Weights of a small GPT-style language model, trained from scratch on English Wikipedia: 8 heads of 32, a variant of Adam for these matrices.
Each number is 200 + 30 x the weight over the matrix's rms, rounded and kept within 0 to 999. Layers, rows and columns count from 0.

# up: layer 7 MLP up, 1024x256, rms 0.0551, rows 832-856, columns 64-127
# down: layer 7 MLP down (transposed), 1024x256, rms 0.0626, rows 832-855, columns 64-127
up832,219,181,226,222,206,187,225,186,177,199,201,217,171,229,181,189,217,143,157,232,249,232,204,211,169,182,217,157,210,156,219,139,141,233,160,208,221,217,259,253,132,187,230,196,201,194,162,159,161,251,233,249,211,167,166,170,167,189,249,162,187,158,248,141
down832,175,201,185,141,230,158,160,230,178,216,153,173,182,159,169,246,255,185,219,247,149,207,163,206,203,199,252,208,204,196,222,233,180,190,157,205,244,218,241,180,165,192,171,218,205,197,231,189,195,177,181,170,200,144,247,173,198,204,222,208,256,232,189,164
up833,185,171,173,148,199,221,287,199,199,184,178,188,208,177,217,186,190,185,143,206,213,190,245,162,203,210,179,185,187,191,217,193,244,223,187,210,201,156,244,166,171,203,214,182,188,137,216,200,184,230,224,192,191,206,220,187,226,247,240,188,153,212,236,163
down833,182,149,255,182,179,146,177,195,163,229,199,207,192,195,172,235,213,247,232,208,240,256,204,177,197,159,173,190,194,183,221,216,179,195,104,236,259,233,155,162,247,192,173,235,138,239,228,217,189,141,217,167,201,160,223,229,163,188,132,189,168,162,193,180
up834,169,220,170,205,185,184,185,188,156,190,189,182,204,252,218,241,183,180,187,199,216,203,266,195,182,208,198,129,178,214,205,204,187,202,215,211,191,237,225,184,207,160,245,223,205,215,199,198,183,211,241,170,212,201,202,222,167,257,267,168,210,185,255,220
down834,204,213,208,179,216,213,180,183,191,224,210,182,177,204,176,174,200,165,234,157,204,236,220,211,218,136,161,186,206,168,238,176,195,249,149,235,225,189,181,225,229,172,214,193,175,241,207,192,169,205,199,134,180,236,205,143,175,215,201,156,190,224,243,211
up835,237,219,228,202,184,174,204,194,187,202,199,216,204,204,201,191,224,186,169,210,206,188,210,200,202,195,179,188,191,199,165,223,173,225,208,215,197,164,197,202,231,222,219,220,177,192,222,133,171,198,175,174,178,134,193,159,220,198,143,187,212,203,243,177
down835,227,214,204,200,185,176,187,206,199,205,206,180,183,208,188,204,215,264,188,147,206,157,196,182,193,187,186,187,226,220,203,196,255,211,177,205,205,227,190,168,214,229,190,215,251,200,189,222,227,160,201,225,177,254,181,201,205,166,225,220,219,184,231,266
up836,180,196,214,192,199,183,175,158,202,211,224,153,218,189,232,204,174,171,214,225,188,231,169,239,167,214,191,189,175,204,184,123,168,211,187,210,241,192,214,226,199,174,212,204,188,217,251,180,198,222,279,218,221,150,238,192,169,169,253,183,183,202,166,160
down836,205,221,234,178,150,265,185,246,196,136,186,177,261,237,175,189,116,171,166,169,234,163,235,146,110,153,227,231,242,177,195,234,213,201,212,201,198,175,200,231,185,198,230,299,223,193,220,173,154,177,135,220,180,227,213,201,204,144,215,226,243,198,194,197
up837,260,181,146,181,227,198,231,66,232,257,261,165,170,244,259,220,144,182,185,219,202,265,174,187,186,168,170,192,284,202,181,203,231,217,172,267,238,188,224,130,147,206,244,253,226,223,202,227,229,173,222,249,200,195,228,196,195,165,185,159,177,144,207,178
down837,192,176,192,127,198,190,213,172,164,172,172,242,270,199,216,171,241,235,234,232,232,210,266,176,198,174,229,158,245,156,159,208,203,229,130,156,134,202,203,264,215,221,221,139,245,216,197,262,220,168,197,251,189,223,186,234,172,193,181,228,136,216,218,119
up838,159,204,216,236,154,212,170,190,207,182,230,202,183,157,220,186,159,167,195,214,238,189,164,208,204,211,194,191,171,186,203,175,185,209,90,243,192,225,155,194,220,203,196,255,233,237,195,193,182,201,233,180,214,203,133,179,199,193,173,180,173,119,145,264
down838,222,228,215,144,203,270,228,244,215,277,210,201,165,219,222,178,204,168,194,293,209,179,222,286,137,91,222,214,150,214,208,196,153,209,218,173,146,220,220,182,177,221,180,174,191,170,180,205,186,201,182,214,204,217,160,237,181,185,216,163,181,237,297,236
up839,192,164,194,210,221,230,239,212,196,203,228,92,220,207,216,260,238,184,189,232,180,220,259,161,184,193,194,171,169,225,219,172,217,186,194,214,231,201,178,199,212,189,151,191,247,130,159,168,196,170,169,206,199,211,190,217,180,208,239,165,201,218,214,229
down839,187,179,193,311,209,223,186,195,265,294,201,146,199,209,265,195,219,251,224,164,239,204,221,185,160,191,147,194,232,257,183,198,189,201,262,216,227,183,162,253,205,239,242,192,230,246,204,198,210,177,199,169,194,199,173,176,202,174,204,215,183,201,178,178
up840,207,151,192,219,245,214,227,183,195,269,218,179,192,160,213,188,188,203,232,235,195,248,236,223,177,205,200,187,246,235,227,155,289,184,207,252,197,203,170,225,158,119,207,216,154,240,224,249,177,209,232,165,220,210,138,154,146,225,236,190,197,192,204,212
down840,181,212,234,184,255,193,182,188,246,204,191,201,196,199,221,201,210,253,125,210,177,173,196,237,193,198,191,209,180,147,171,159,220,196,227,244,160,209,231,220,177,212,165,207,179,199,230,192,210,179,197,211,150,214,223,198,216,208,252,143,213,196,230,171
up841,156,133,214,141,245,196,230,215,211,142,235,223,221,169,179,230,191,224,220,252,168,243,254,233,191,231,214,177,204,235,143,189,209,197,151,209,203,210,201,176,180,146,165,205,201,198,220,204,191,230,203,197,214,219,205,185,205,199,179,174,195,212,221,218
down841,224,243,155,157,178,172,202,210,208,196,193,171,176,248,209,161,182,207,179,184,207,214,225,213,190,171,230,183,207,182,181,182,234,162,172,207,186,210,216,149,196,246,215,185,214,172,183,191,173,198,176,250,166,241,145,219,160,148,225,183,183,237,216,259
up842,210,155,202,162,235,179,215,154,179,187,216,203,185,143,181,204,181,190,191,217,165,205,200,288,215,179,212,224,189,134,194,202,148,209,165,233,189,168,207,156,221,185,168,219,137,209,211,220,159,167,256,193,194,185,189,235,207,206,217,216,173,177,263,183
down842,183,191,195,182,188,209,232,192,208,191,215,241,216,191,216,164,153,239,215,215,198,154,231,158,209,182,187,154,214,201,244,201,214,157,173,234,138,154,207,195,180,213,200,225,149,187,183,212,245,185,194,129,223,197,215,188,229,208,186,199,192,198,221,214
up843,176,192,192,230,194,183,206,213,265,222,187,163,233,241,257,237,227,237,234,204,127,233,193,227,230,167,232,171,215,178,132,156,220,241,222,248,144,189,143,148,125,257,218,252,262,175,172,154,187,227,204,174,221,213,185,207,165,197,180,199,198,186,245,261
down843,229,209,200,183,208,270,243,229,158,190,129,152,209,242,134,189,160,200,185,229,162,185,204,242,150,258,165,254,149,192,179,176,189,167,213,177,193,161,264,219,197,185,239,174,195,183,161,268,167,221,222,232,180,212,204,187,185,191,187,217,200,214,207,175
up844,203,203,230,214,237,282,254,161,181,210,229,213,202,144,216,249,195,159,253,212,184,152,194,206,261,186,212,183,233,198,248,185,206,211,171,190,162,202,207,190,227,104,162,148,234,168,242,240,228,217,191,219,237,179,168,201,193,215,230,173,189,188,221,168
down844,221,211,207,257,200,178,227,210,212,221,140,169,214,239,139,138,158,206,156,192,207,211,214,226,177,185,236,152,202,177,207,189,217,143,179,177,212,184,198,171,190,162,237,171,214,205,184,187,201,156,159,177,242,213,223,155,180,197,182,192,228,211,195,235
up845,178,217,217,247,213,196,208,203,210,235,213,191,206,212,219,208,171,157,210,232,145,227,229,229,203,230,227,137,126,170,214,229,173,220,216,261,143,206,248,198,195,160,236,257,156,186,184,208,217,260,194,221,214,183,164,202,220,218,171,204,175,193,220,203
down845,214,206,217,196,159,217,198,224,280,142,178,199,199,184,243,162,221,175,234,218,269,208,206,238,185,240,183,184,204,165,195,182,205,194,198,198,172,156,207,197,203,213,216,179,212,243,220,194,137,228,242,164,198,256,195,239,288,262,138,201,228,182,154,167
up846,184,210,204,200,183,109,168,225,172,232,182,214,210,209,180,242,122,184,191,234,216,105,183,206,179,163,161,203,227,235,249,176,204,208,195,173,260,166,162,155,160,221,207,211,203,244,166,203,245,209,181,215,178,166,183,234,244,196,238,213,216,176,225,195
down846,234,222,126,242,272,224,192,193,210,165,211,185,189,216,231,139,218,201,242,166,204,213,217,202,183,210,175,193,225,230,233,186,220,199,143,174,183,230,207,259,210,189,174,163,210,193,206,169,200,183,252,183,209,228,163,199,171,209,185,182,168,161,197,189
up847,235,150,230,183,177,177,216,242,214,226,240,204,182,207,236,224,189,141,201,216,247,240,176,196,209,268,181,175,242,181,150,165,268,217,118,219,142,214,144,141,256,181,208,245,176,180,187,231,173,219,167,200,188,202,135,150,196,246,192,173,197,164,174,240
down847,191,221,202,227,188,215,251,164,169,156,162,187,194,240,222,149,180,214,220,259,153,213,197,165,189,192,221,246,183,241,253,199,225,170,219,252,147,211,216,226,207,201,153,201,245,154,127,184,194,193,215,216,198,226,215,216,146,184,237,220,173,194,257,171
up848,192,161,213,223,193,208,206,203,178,191,222,208,215,200,243,226,223,209,215,217,214,185,188,189,239,206,219,195,230,160,206,167,242,199,196,212,160,185,225,183,171,194,166,212,185,171,212,168,210,216,219,232,189,231,200,192,175,194,230,113,190,177,178,195
down848,185,197,267,183,229,154,232,266,164,163,190,200,181,184,201,181,181,169,210,177,190,207,182,166,179,197,159,170,224,207,204,244,170,248,231,161,209,239,180,195,164,201,200,165,182,157,222,206,217,179,211,206,205,266,192,167,216,216,142,242,190,201,209,176
up849,252,199,194,159,214,225,199,158,205,229,206,164,284,172,251,270,151,123,256,222,187,208,220,199,237,171,230,180,232,214,239,151,180,247,205,221,182,186,211,183,169,197,200,202,200,209,238,168,177,212,214,206,194,249,240,224,198,196,156,184,188,162,228,173
down849,188,198,200,190,200,260,172,200,213,204,193,178,194,208,232,197,235,217,207,212,214,179,273,201,191,195,228,182,233,202,140,260,188,203,237,196,142,159,190,235,222,219,134,158,218,220,204,222,163,186,193,184,194,144,175,186,256,160,270,230,179,245,190,270
up850,240,187,246,173,177,154,193,226,236,227,165,226,243,183,151,216,206,195,146,245,175,174,189,311,184,170,242,158,179,185,258,201,135,206,205,173,199,245,196,192,138,194,182,226,188,183,184,159,175,263,236,169,178,164,219,254,185,193,240,190,162,167,248,204
down850,152,211,213,183,208,170,138,223,231,222,166,217,210,221,174,175,291,209,157,256,184,204,179,229,222,222,223,192,217,148,165,170,208,225,206,209,237,153,249,154,199,192,190,186,169,227,261,249,205,191,164,162,185,164,257,166,186,270,166,217,228,197,190,186
up851,198,165,196,207,180,221,218,213,196,219,207,207,218,182,164,256,191,208,188,222,198,196,215,209,200,211,215,185,163,219,213,164,206,222,191,217,179,163,192,197,156,232,171,212,193,152,228,210,172,176,225,191,193,219,233,188,220,215,151,229,168,155,277,218
down851,175,210,191,157,196,211,178,239,219,168,212,171,186,207,192,179,223,205,180,156,163,208,224,200,154,217,182,161,188,180,247,183,229,238,251,198,218,189,174,235,234,224,161,190,187,207,240,204,169,162,199,194,209,208,215,240,229,175,190,210,203,203,224,216
up852,185,175,201,172,162,197,193,203,208,198,235,229,205,136,260,217,174,224,174,223,189,195,195,217,173,211,227,142,217,248,145,192,208,210,209,199,185,269,213,197,218,219,227,226,174,195,178,169,184,206,212,185,176,211,227,243,155,210,157,251,204,193,213,217
down852,202,212,160,179,242,223,189,168,196,186,230,181,160,186,205,166,192,180,205,241,175,228,198,228,163,169,208,221,202,227,180,247,211,182,212,233,198,238,207,195,203,196,173,189,220,194,133,193,197,192,231,215,173,244,172,208,223,202,193,167,231,165,174,177
up853,172,190,216,177,243,167,168,145,209,234,263,149,195,197,265,245,214,203,272,220,181,226,163,213,129,246,188,177,174,222,186,161,209,203,180,241,223,245,209,241,123,199,225,212,227,186,221,155,140,218,206,222,160,186,197,196,193,205,174,215,222,126,211,184
down853,162,163,185,215,159,218,199,221,209,251,200,228,231,216,146,208,203,191,172,191,160,240,157,195,140,180,206,156,177,126,220,145,154,172,194,162,225,272,199,191,186,230,232,175,194,271,179,190,246,220,204,172,219,157,263,234,214,291,260,155,195,229,198,220
up854,156,161,290,185,227,126,232,202,213,211,234,222,206,248,217,224,209,168,160,225,156,192,197,225,179,152,237,212,156,198,191,154,195,284,168,202,212,210,175,213,142,120,238,212,160,179,192,202,181,224,177,204,206,184,171,211,201,153,186,160,169,228,257,188
down854,178,184,178,189,220,228,181,187,259,264,226,179,176,218,204,154,168,233,206,150,151,173,205,233,204,204,183,262,208,241,299,190,222,211,192,156,171,223,195,156,206,289,222,164,171,234,179,262,247,118,223,170,179,190,214,279,239,197,138,266,166,196,108,171
up855,184,151,217,221,241,211,221,202,235,212,196,207,221,192,169,246,208,209,222,209,226,183,207,202,225,273,184,136,227,204,195,188,217,192,177,165,208,205,185,218,198,154,227,188,220,199,184,203,219,181,214,197,200,146,203,181,248,237,167,179,212,219,208,199
down855,234,216,193,166,176,180,186,220,280,227,202,233,188,206,184,187,164,197,225,138,211,195,225,223,196,229,180,147,192,167,237,148,233,230,203,177,247,223,224,226,207,202,182,168,214,210,200,164,230,143,212,190,158,203,232,186,239,182,200,200,195,201,212,245
up856,121,203,250,225,202,179,243,188,177,159,220,206,256,175,189,225,116,198,155,218,180,198,201,244,157,207,201,181,211,227,226,233,216,181,155,222,243,228,233,167,260,171,189,200,237,201,213,158,188,200,254,191,209,198,192,177,244,266,216,206,214,213,198,203